Part of a small language model's weights: vocabulary 6116, learned positions.
Each number is 128 + 32 x the weight over its row's rms, rounded and kept within 0 to 255. Layers, rows and columns count from 0. Numbers have three digits each. The size before them is the row's rms in percent of the matrix's.

# layer 2 attention query, 384x384, rms 0.0426, rows 0-82, columns 128-159
116:154171184122105113160114157150106109117160139181139107111138134149137157109152080053124145153156
112:100114129110158143112129134193147112151078060108155145182144139112183187127135171091136127128114
094:143138130123173095113153089090124103135176147158114118151145118115162070128137177145133134134064
117:144134101132076147093166101138128163095121138132136124062179185137166114129120075154148125143091
115:118063098126123126082157176112112131068106105118067115071127114139160209150118105085129117150037
124:084114106111113140085135165186108153155126146144130142118234168114153113155063128146135142131108
102:153077131112109137086129089131101100126124105154179121092156142130109163158130159112128155148093
100:119092126112144107117140109110125099113096195151122079109136084088111159158197152114110119160123
094:107188126131120144133123123130128141125143036118133150158124146131103125113126115080103166193088
095:147132136119136164129157154077089148129146148130157104080122127117166165137143118114079102153109
098:196112127109174097087189167170145188158098150095102117150148142143116115142120116085183076212065
093:140166102134168140112072113139129126138185144142097047187101129115139053115155154092169192214167
111:073101112153109067108114119126174099142117106161106112140086111120101121140136128100138104108155
106:100127127128129110166062127139151159124155139148101127164086135133130135130112085120143130138110
100:114131096155107134129116122134134138115110138179125113121192109187104166168156138148095123084121
100:122175161105191166133138149186115142175128111110109190099146164121127149134111023142140079089145
092:137158140126114121123117125060144132171136185073166118102044147135126213148121096160136097117152
107:131103052130127176111171132158133166097094098090137109140182133141120165139108181087127129111118
101:053113139096135161108159157232115149160059095117114070167168176114132146135138179096125101119046
105:142116174124104093115125202123096103154172086126122155158129109119087121113085127127108145103165
100:108143069135111155133128112150176109142111108101145091184121116129111095110105104144129134158173
103:109180099126126121120141135166101116149120179099104115101155132107107139164169155061101161155127
104:197137178106149143189137155127099092153133053085116117173072090131101128152144110087089095126117
112:120092179149143074105132121135131150096124038175115078108167114116207094093127235142156157101165
107:184106120161133121118077157115166131110112079101094187148152113173095131097132134119132132131101
096:149122082100165162114132119144085125135094114072139140075137151088116199142092139109156137175104
089:131158149122140085108136142142135112122135051123127163129146194151111100112087124127153161103127
094:146146181150118094119126137144127191097082083132109155197158170077114152088099108065159147134140
103:108140113107137081114130181135127162130110162092198126104153145095115140112096112143120160130218
100:134112074123184172141076090148160130085095169093116137101145167161154084126117162125109126073123
114:117140111141095068128145098053142170130107134109123163117103136161145142094106114200154109122058
100:116167132121159110138108123124139217127138095166162184117121132172186150106130069196125134125127
104:129106172155135187128100175118090166109109125210134102069098160126093123105118134109139177098154
094:123169096109093111118114127137167104120088108133083156084151139145176113145196184228109132112100
094:111071088127140122102084115163113102220119124186086155116100117093081182112144108133132114150116
097:140117133123113100135181111154121104146157156100111100170101097147155143143050119104123145154132
095:149190187121110159088117105121110164186108120145105098151126116128052145139095143145137103125116
102:074150106116097188088102085206147118112115116147155142104161172169139112125155204134154111138127
105:138198134146088081137146145158100122171158120140113089113154184169130141159068181133152121104171
095:157118133096130160156166142125117112079143110062191133124081130103136140127100143127164122150093
095:111178131172142157145106142128124095143145070165205121124139226134149105138105152113136197140170
085:093091104097140139161166105163142102084131086184104082132159094130132170145114104112141118116082
102:103125090133125162107119128151141157120144135157149107059167173156124124144130195153133126155111
096:128137081135128158105075092103138158071097163138111148089131154132098138115198103142115153121158
083:101149179157146097090122191106130146137161129181130133080160128118147134127153145181125157130192
105:134104111164181171125099090120124148138114137175144157143111176121115078099191119131135154140151
078:118179107147120109081166121164102124133157109161150184145151229182155131129119150078116170112173
081:080122143119164110157104098105114149132104120173127114081121151137091127090170189178152111094109
085:114104128102146131170167140094123118095154151135080127123148144063085206163075141120144120134094
093:096183169165121151109117105135141077120130067120137164199122155148182095128079101098117195107154
074:106107136136134128126127132121093085095071166094098139087169104165204216125175153123086122133148
084:108145140117189132083094140109116127169175116125167181097149141128173080122123108094110112127095
090:147134146137088129137147127085134126147173099138153152054135176184160071094164142181125160109195
089:144159148141137164109121131139081095167125145146145100205127149111098116108115126105146073097130
095:162137114122099094169127150114103143179138109139100066107160109133091162108108151166122139110110
091:063153114127156131137128145166112145126105074202122150089136195152192148140141127111112133133116
084:150127158125095107114151127122128120132147108044160120083176100101187139113104139149127119164188
096:190136147118088095143172105140094057115104093118150087147137103128160119135123193166109120163120
103:103158141154144106095088103122144141154140158147147151047174202149139109107200167156130129132128
090:120173105172122105125156179151118125159146145130141157078094247132122149094080175105098189158165
091:061138184128093132094109113101127129100149090148145162113124125088144025125112135205127160135158
086:135128151132091099137184116114153116128167166153104173105109126136211126128085157162146150142145
078:148115141120119084085144120073154125169053166127107190120115143098177146129128121153114096122136
090:063144108150153126114111147147144095182113088118133122156106174145154131120150113148100141165146
094:123128138128062083185153154098067182151157104177102082113064118119170148099101090161147130114119
095:176124182108181131085141163147134107154088084074117129179132118097126182139108124113097134117131
082:180040183150066138170140106161119132103102168127140115153079107082123131123191092093153122095103
083:110148101110081118140131091134151121097103183106135094109145134128148126115110137091136138097115
083:160085131163081158179089132166140089145116121051121105116137084093142126141114097126133136158057
085:135148133095178191097158147143126137086158109123145094133132092095114154127096149096156164175079
082:172186079112137183145132154134098066179161084109148123151115167163111117125093165068150151111167
084:134124136098141131103120115112138109089101137183162141150079185130127107136137122122164132156127
083:117195121181105151160108161155086116160138111133121124142096172127104153133085127113143119098094
087:131045091139124128164111114062078127143127150105163117165137109084173132136166141101128119109052
095:143087126100190139097169199134121099103122135120165105145118099162066133157105173069184105129105
087:181134139152139114077125139129144181127092128200089133188125166179078140147144154160139121145136
108:115144148141149128077104144134104098135141113175166150117153204162096125111122100147146147138171
083:157154169128184149046176112114136168058174137124083152152107110117094187150106113166118139182112
086:131198080160123148093088136122105101121173112195140071106129208166186105100091122139118171147140
089:114157181103105104084150117108128155115168095111041140132113084100160176114114128138091105172101
105:131174129129169129099120117105091115111171112144131186127130155189103101153169151184134143173146
089:076144118130135164132068145111082089084120090116131157141145186096145148109123140148106146099113
081:161112128112184145098126145144113115114059131171150166188157115140109192131172151111108118106148